{"num_hidden_layers": 13, "num_attention_heads": 2, "intermediate_size": 320, "learning_rate": 0.0101, "weight_decay": 0.0, "decay_fraction": 1.0, "decay_shape": "linear", "batch_tokens": 65536, "doc_mask": true, "max_steps": 2141, "dataset": "wikipedia_en"}
Each number is 128 + 24 x the weight over its row's rms, rounded and kept within 0 to 255. Layers, rows and columns count from 0. Numbers have three digits each. The size before them is the row's rms in percent of the matrix's.

# layer 8 attention value, 128x128, rms 0.0504, rows 36-63, columns 0-63
054:128097173169120132142121124163151068098106106154142121095158114150119132172113137106127151146170088162118112128065114113110134138142117156086094168116118117119108146147115148138155116090083078
063:130113126100111197122126092097110115146141128106125150134126114149095137105134140158130127096166111124158171110127115155140128091141133114144173152069086122120110124164111139100155118154125112
068:122122120119103159163133165120112106149095136103150111153085119137141091104140116073112118115131163171104107141076135137169117125093108121124123133128182161130128124127207163160154147093128124
070:087163155131112095125134119135155124096141132121125117165105111105143137083092132106116110134149083113133131086178133136129137127116113123138147120125139117106077119119138129134136152144107102
054:165117094125146102132146117138125146148144112123153101110156127093108146107135135114101121131090166090126106151146124111119163128121137131164149116146085122154135145198128112132091134125131077
062:111094108124070176185106159135139162104138183094128125121150137096105120125143104063072141115144147121109176131110118085165131124120115119136134108133115154146105110136103100101104128122139119
062:190124147103160114082123138141111124100164144127117160122148140132142147101140145136153151106129097140125100124164173106142159117150098132121091134159121087124125147141118114133145121100137101
062:137171090124133110151127130116089109089111103143130167168139123121163138110131098104103148123097100151120139102139129124150138118099107113102119149123110116178125130120166154138112106074176076
064:130136145159144164152158169120113159122164132134100113142168169146125122102138145165125125102106113142118111105098110127145132165091169153177142151126113108157110121132139154114123119102152114
060:121154117080114111111152115155171134150133158150162130136086102160174135110102094115142082102132089129089125170126144123133091091138122151091130112145140093144100140127109110113141155119133127
063:150115124088141129110094097110116114191097166144107111111136109111165120110092138143118094111163099104114109142127133115135125134133144102124119094165158210146155132156116166115136139124162116
059:109065113118114157156117163155097155116135131096130074120145096123148115087124151120114146126120147102112143089140106132139129102132144131123136108092097133084123113127161124132139159167110148
073:088125107152143097158113091158118108088076150152147133116099093140143126164128130116103112064125097140155150145088134110130120121118137146118144128079142109153086166101115104128121171179127099
070:142156099143103127109122131128130106081102074134142122150079138153117139087142111139121155105187110129139159130164089125127093083168145163116098131095122103129109113115094127110130127140105132
065:144151121131124127114126127113129078171114144134153145150194133136174113132089091146133100137103124115109114117153129167155136136107113138157138120180141184086100111122159119136134133112120143
067:112138120141141151155165131069111144138121163114124115138092155137173136101147134142167165107132131109124123135184114122149127111138156135157088150102125107098137123116094110133151127100112150
064:105107111149127126141142106116163118150104076097150161132153125123111122066142150133136140141153192137084096138101108140107141145108098127136107115127148092101090124144144110123144160095094162
068:150119138139181182121136110154138155140102153104093139131150139113092129171135129121142152148107091150116088078126146147121145101132118118150116174134126144160129135125127154120124081153116135
069:092105150140117128104112104128148113104134135167110122145140145109169133111145085075135057136125104098146197107148144160080102137144134108117126117170109130133125138125122104134080149114154152
065:157136100147144123120126135140143135088127125103167099118141130101177139114129118144156121103121149134138120141116166142138165104153129097133173126162173097126121110142109140079112091130092133
070:123122073124085106132123135075126120152126101116154163169094161109141149109144120090121143157137130147135150165106109138112155186112121157087102115163142102141143103102131109104088151124196132
060:152088170112134171110080144110117110160124151128141144149114154168122168147097152119137160097103116152128150158097128121072151096152117122139109126140133148108112154054106133136115113120120117
065:134119159114113090139126119125100135127091161089104107127144163114095096124128153089181150124101131113097129107111105124122109111159163155147121139108141106105122144156120126140159138118090072
057:137125133134150114155153152085131155146101139141108150140133093115133144143111136127104105104129147105085136112126143148134100180107105130161124127160104197153102098158122161177135150100120136
061:101123193136088094134133112128120115118132141180105127144112122098137100112117169116108101147150134137118149150146136134107128170168132187093118114166095109091125085120157151075067111127089106
070:122105071100118149141090116170136129101126086114169137109114155127154133180121129133099125097138135131182141168110146098150110143121145130071154110134085113187150134170134150138129148118153131
061:130133083144129109102155117166115128162068137153148125115131145130143145132118151102109169155084100156117122118161125106122158100150124122095110110149090145162120158148135111134116125176119151
058:119149123167049134122120159134117126113061169146099126089136116084137139119102143135104085160115156133196139133122146133098116166128103102113130111162120127105133134111097108133068122082124120
# layer 8 attention output (transposed), 128x128, rms 0.0626, rows 36-63, columns 0-63
051:135107147133085087160112141131072134100104107133074129132116116116114143146126109101088178103106087134141138125109150139089120130127132126081139171113161141136145101162142075159117115086085104
061:173106137122138123102110115141102130160129079091141133079134147150077173122159127130127152108130154127118146078147140089123124094099121091094122104078116177137139160117137143104148129198112109
064:134114147141130187160099188156121150139147112114150130114116108140136103118119120109121157105107153123105103100122134129143140138074141106089153162173119134110110111121116123155114140089153160
064:135124145120121133125144133099132131090150084159138109167131107108123115094090142106116117071141113129118161114142152112117128118106091083153093161166137095125128108115100174096133111157142138
050:136115123143134076109108124137123138172164146092140146146097136111133152100103130126148142133132159123133094119163116110144114100132137090121155116137113092145095118175117075137123156157142137
062:132148149131111147154141121136140156164154122147129166144114132128152062108177106104139107140139143126108114083113152108166137100087115144115131120159137105124117144107143126137062058128115135
059:161161072128126086101141109131113104150139156123081098130135091108121154132113134139137097111147102140108126109094127187091147100171136116099124137163110085152133118151096133138132174141127125
061:114113112089121117113152140119145154121100110144120126147129126118126125123119130149157155117120115128112127124075141150125153096080124144113179115135117100117118102085128179124150101125168166
060:105081127159139081107108142106170136119134109113107127148155129149138133096188121150120142140115092172121099109142093135154111153111114148142181146131129106093159155128127176126145108147165155
059:154149111121125133155131139132101135097107127098144151138111156130128124081101137104124177098157164106102131153177133091099095119167165140096141138132144148178152140161109090081114149121196110
059:145158140142141097120053135177129139118092116089152124094127134128135112151136142107148132092115121175102125133147136107152109114141131125128098090105109118154133118149089178143143195101127130
052:166114153122082133157115130140087130123128099092160131133091115136140142092116171115121095157163151120150145137114134123157139128109124106101113110117113105121124170139129159165151097099103151
073:115132134113115099138119079072123112115118141127128140139125117191082116127153134121123167072124115139123117113135136115090164153124152102110088122118134165165122143116154101137150129152133101
069:142125133120084157140145138148071103135151125119107119093136151124107117106119118109133169136100133107153159121141153091096132109101117113135122139105151170123117132092128170124131138122104130
063:163123164108139138108091145111130102100098127138141095145124146097187191160118139108110086097130154127121141160114121097088147177131127145138163150128108170133129129132107125128133123113122148
067:159111113141133156131157154119086126136119114099125130100110154165151123102129146141165160131128112154152139092167117088148104090116121158104088171111131101102155158113134112124131162118156130
062:116118093149122137155123138115119132137160142104131153156107128101121096099125135108131129117115141152153106122144149088131136168097109140137126123159154154101102096125129101153138156156140136
067:103116151140146114102136144139212142123110095135072106134128141102142143144161122161135146140110116122135172101134105142094116134154154122109118108133106138104161099118115160143118056112126138
067:164099134101109117110115126121178118095120126144119153111146115153155133102116145098119073148137128144130123133154159080129098160138109147152138100109164119104119187106130057117091128107162120
062:142147094094115092126120140134125103118115108110123132145124130112164130135107110144146102152127155120091098112097116135158150066181120155107155152151130107139133111119134123114128139099169114
069:148157125102140154126162150142091173134152129117143150104102097125163102096078134110120147130129159119132105091088106135150118119119088135095124115140112113157111101133093115114115204137133133
055:142168111137137186131077176146130101127105139124100127118126122138139145116153128119150159132109172146123126092135111187086088108211139132129143162105143119132154167120150126160106146103093096
058:108110142123139120183116149132150121181099158110089135149145149135103122097108164132102159113102119152151162143114124164113115116114144126137111144147141080113146172116150163187137112124110056
054:103151146125104142144117122093189162119097118107122124168098123131131143156133123123094124073111130108114125171071152171118154155142149163118150145099148129130134117133101097141126116110133158
062:151111162127112110197167120136107115099126141134112121146083115170127140134138156116097092147090129146147165129115144094091147133114146135163171154183126131086126122176105158152132129161117128
066:129156118160125111134144093069121108117108132123164112127148156143162103173130141111123135113134133121122128160133147164138123108132169113090113077153125142176131120117134085124159098138109115
057:188141117121114094110126130154157134131080139146112132124108171104131103154164134152138148153146167116130146139139096148109112128128118171171126106130142087159107105137119108088129153091110105
056:126141118098117115148151112083113103131099144158119153143122150141140090109096134147111074151118142147126158155080110124104080170134148134137190111136121114123112106130184149153149098071123130
# layer 8 attention query, 128x128, rms 0.0506, rows 64-85, columns 0-63
031:071133144134110132148094132138135150165159196156135145104119116138119147134092125155126150120106116122120133127085112146164118142084143089151160127119109102131132186150138152180102133141114159
029:110100107109123114137121140169074140136125152152106094144149138103099149143110121105115107093147138124150102104117115122128152106128138145125116095136110123164113141117147101126129085138147147
034:132177167096161136116125128138051093130147091140090135116152120151122134142135109096137145119131131148096151115112098132181135154142121102134096111114139101140133166126125129092115105166113163
032:131100130146157140092168157131089134171125123086112157122114091157146139099132139160145111117111148136142154134127127093089134109083152131111117104107100079140168151108120150140117117156126110
031:149115144183142137151149114098129100123134101146176145132117149130125154120150148079107123126124111144149122140150090096092123102135110127121134124157145085105164127107102153136137137146112117
040:131095146151129127088116117114200154123132127142155141138121129106161101148125119166134116140115118131150151098119139154164152103135117083127138120121163145074097133162097114128089120143137104
045:145078156116133125141100125103057101087128080122117168096132145125093122107129121147087130134150090162106139085118133149119110157139131111124124115134193136134125126112119124074105076155128140
044:105126139137149100155119107141104137134173115114145120151133140138093123137137119082106125132125178181133138102130131104100178135106142161120145137130135128178113141118103103116096110146105124
039:138137123126146161127167110112142135147131135159153104121153143149109139114083194098155092153099153115127154146137129114159140158133117132073133129131121093125172108153105149183126144137141107
047:144159108144138137119067134097131160086093129118148137096119131129161117156117143147166130138157104153133155128093103136159116106105104145105129110159152165103090135137136098104166154128119088
039:129109136078112112135182164125099119137131120136149135145156142112138131143140134081111119117118158111113135134161107129101150145119142116125159148121109137169092138136149112191085113161076153
057:112128117141114132070129175110142133131109173104122131103127109151173143155118110179140116127153070109136124160147107148132073133132112136128119100103116130098127124098148146122154156120138091
051:115144132157141160099108140136150154108109158131108097104106104121131127139111113177139139148121064093138128142108117163138109088181137133113116112119101147087127106126138129097213133125120162
066:153091111131112109123145081117104090149135074124151144159155139122148136088146111092138125134127172148115113116153141124115177124106113150163140147112156102157139150136126128135074136144132131
063:136106154160132111160119109137144131162146135145098163101140139094142134116126117128102137133097117130136094106144132103132160132142159157181115127140166122096139105101138119093153130153152120
093:085142148161144156106140146118138119164130162091105133086136113118189143081110146151130148154118104108137139113187104101109110143156174131136111086127121140092145136123131129147151123121121144
083:126161148118125117136132158133114130161142166112107168111122150132163138121136134121110114110121120133148095100176148071129126131083158121131118108137136116101163128116146101121129132138157133
106:149108156107115126174122127135130123144131125125097127100115173135105141165158128109112100090068111090153119146117149157156189131136133102135126146135133089121142114085144160110147128128120101
130:181070095136133112147134133143142142112117101146141136155120137143103111154129089163119117120128132140126066135093159163147149095110066149155151157115114120142104119134115127092125158164162103
116:124135111155127158134110114094115137126147137113143138170174116139142120070117143152109137153185146187105146088121140107154131108101127171137135129141110117121142172133149103124085118117142128
149:113140151104137128124128135142133110130120103171143113131131149126122142123121168166161127113124151141107127094125128146130036116117113131096111134175095169132094122206100161116119154125131079
152:109096126104103120148138107159121155113093111146143125136162124090135103105099135149175146100094143139139129129046142142099122132150142144114115095153133125090093095155135163155125122114123151
# layer 8 attention key, 128x128, rms 0.0507, rows 64-85, columns 0-63
032:141174124165115162088149106119127130131119106115144091130134101139133128113144122111126093134103132151100116098107129144084147098141096130179100148130103173131102109117113112126102125107152161
030:178118147134146154126102115132113135100108112124132189128137181106154095107143107164095112128096150108113106126147165124111099167149137128118111145092170136146124123076124128126091159135119123
032:142133121114086145143148067130166111155142126116101109138116099110182153095131112144132131124155145131128127141136158110117123120139106153178143115139149174132094141122109158130097167124188127
028:137171079140153092165152124108175187092125124135107140135133141088147149139101100123158136138127124147141124143123085131133112149143099130138167156155140145151086158151108105088145107133118144
033:133164094117125111122146166149098141163161100129112097121155127083108157147094132128139149106139168137112106151142142168107110131124162146153130142123125135152098130126137111101134121145124161
037:126132138113140124139085167107073089138142105127087095136137143147132117166142142101082091107147114120124127151168145132128077141117114130124077098123109117142156127107121149100166128083140150
033:135131130143160109150183174160131123136104104126098110116113111081100136134099126135124154145098122127146130098091091125083094057133155126146150165126096132144137142148162089179142151123101171
039:164093100122150163161159108140133160128133127130125121117123143119096137117109087143149155107112141150166134111107088110105121104144147133134135117109165133120120107101169157131131097137149137
041:115129069092085133119074123155103159152133106122150124118135090143113124134143146120134107106135102109162107154146111152173160112139108109090129095130129106103134109173145150101156107136126110
042:093124137125132140150141172129103166172092150137159110129152162093112138167100151128127136124107110119144148143130081145142157127136103087117125151128097124139135150151140122193091139129123167
049:098124132139131136091132095097149095103157081097120094134131128151129120110135114138112104144149148149100107156149158137136106129112148121148117107130118160097143122165090150083154138151155101
046:147158138147145113103134131098172147119147121151130137145124156104134132155133132090128148132154151123116129107103184155123087123111101153154153139136144158153134153100084119137101147115125198
053:137145155150153119098157097092162167132134132113130134143125172107146129134118123138139156125124121119091152093099163115114128133143117183151147127137173169148132159093117144149098144112130191
054:181077150146134077135138100139176131147123173155143129146117149144130157151102138107119108155151121124152130106077118172109099143129113145164164137165092119085163124083121162152118155152130150
073:139131111131121127097116112143103159121153149171131176169111141140125130138103135119150152140128107107182150085142155095149142106121099145175162098154155109152106136109129139157130175138087163
078:092166131133165171126175119110109103148162119107117155124143143123138097139125130179131161103146144142152131128175165109112107111134143104124113127129145146131126157128160112108096101079187118
081:141124117156127073145123122122131169092107159138152126139105163121115113110102152080117131151123120135126158119081121143125121128118116165142159179143152101130147169113129139161094160118083167
093:141163124139146169110148130166076124138159130141096175127142128147150119154123129156150155119144112115183144098177136087110131105135119102163143088127181140153116130118149155136125144111123147
072:122143153129117140150172106120102109159165155105127138125124160112145110097110116175148159137151135155161132106122168125124119101153111113101133156134134146106153157115171103116115106120179113
126:115132100116178123110155134126095119125120158144148173142090137150079109157136134148108140139156120120168131132181156124117130124109126109153159108161133093141159149158141104101111150122139131
147:142193123146139149113136159159117090157164110160129098092150120131133150124111088129148106125106123145133128085133130104114146144153102113078139114129110151175147098135069158122119096138095120
157:119097093121094114118173117136143131078125138139127142140127131158118150137087116135109135099121134104119107088098119150117131100132130135118119137148133124138099104101131145120131163155115154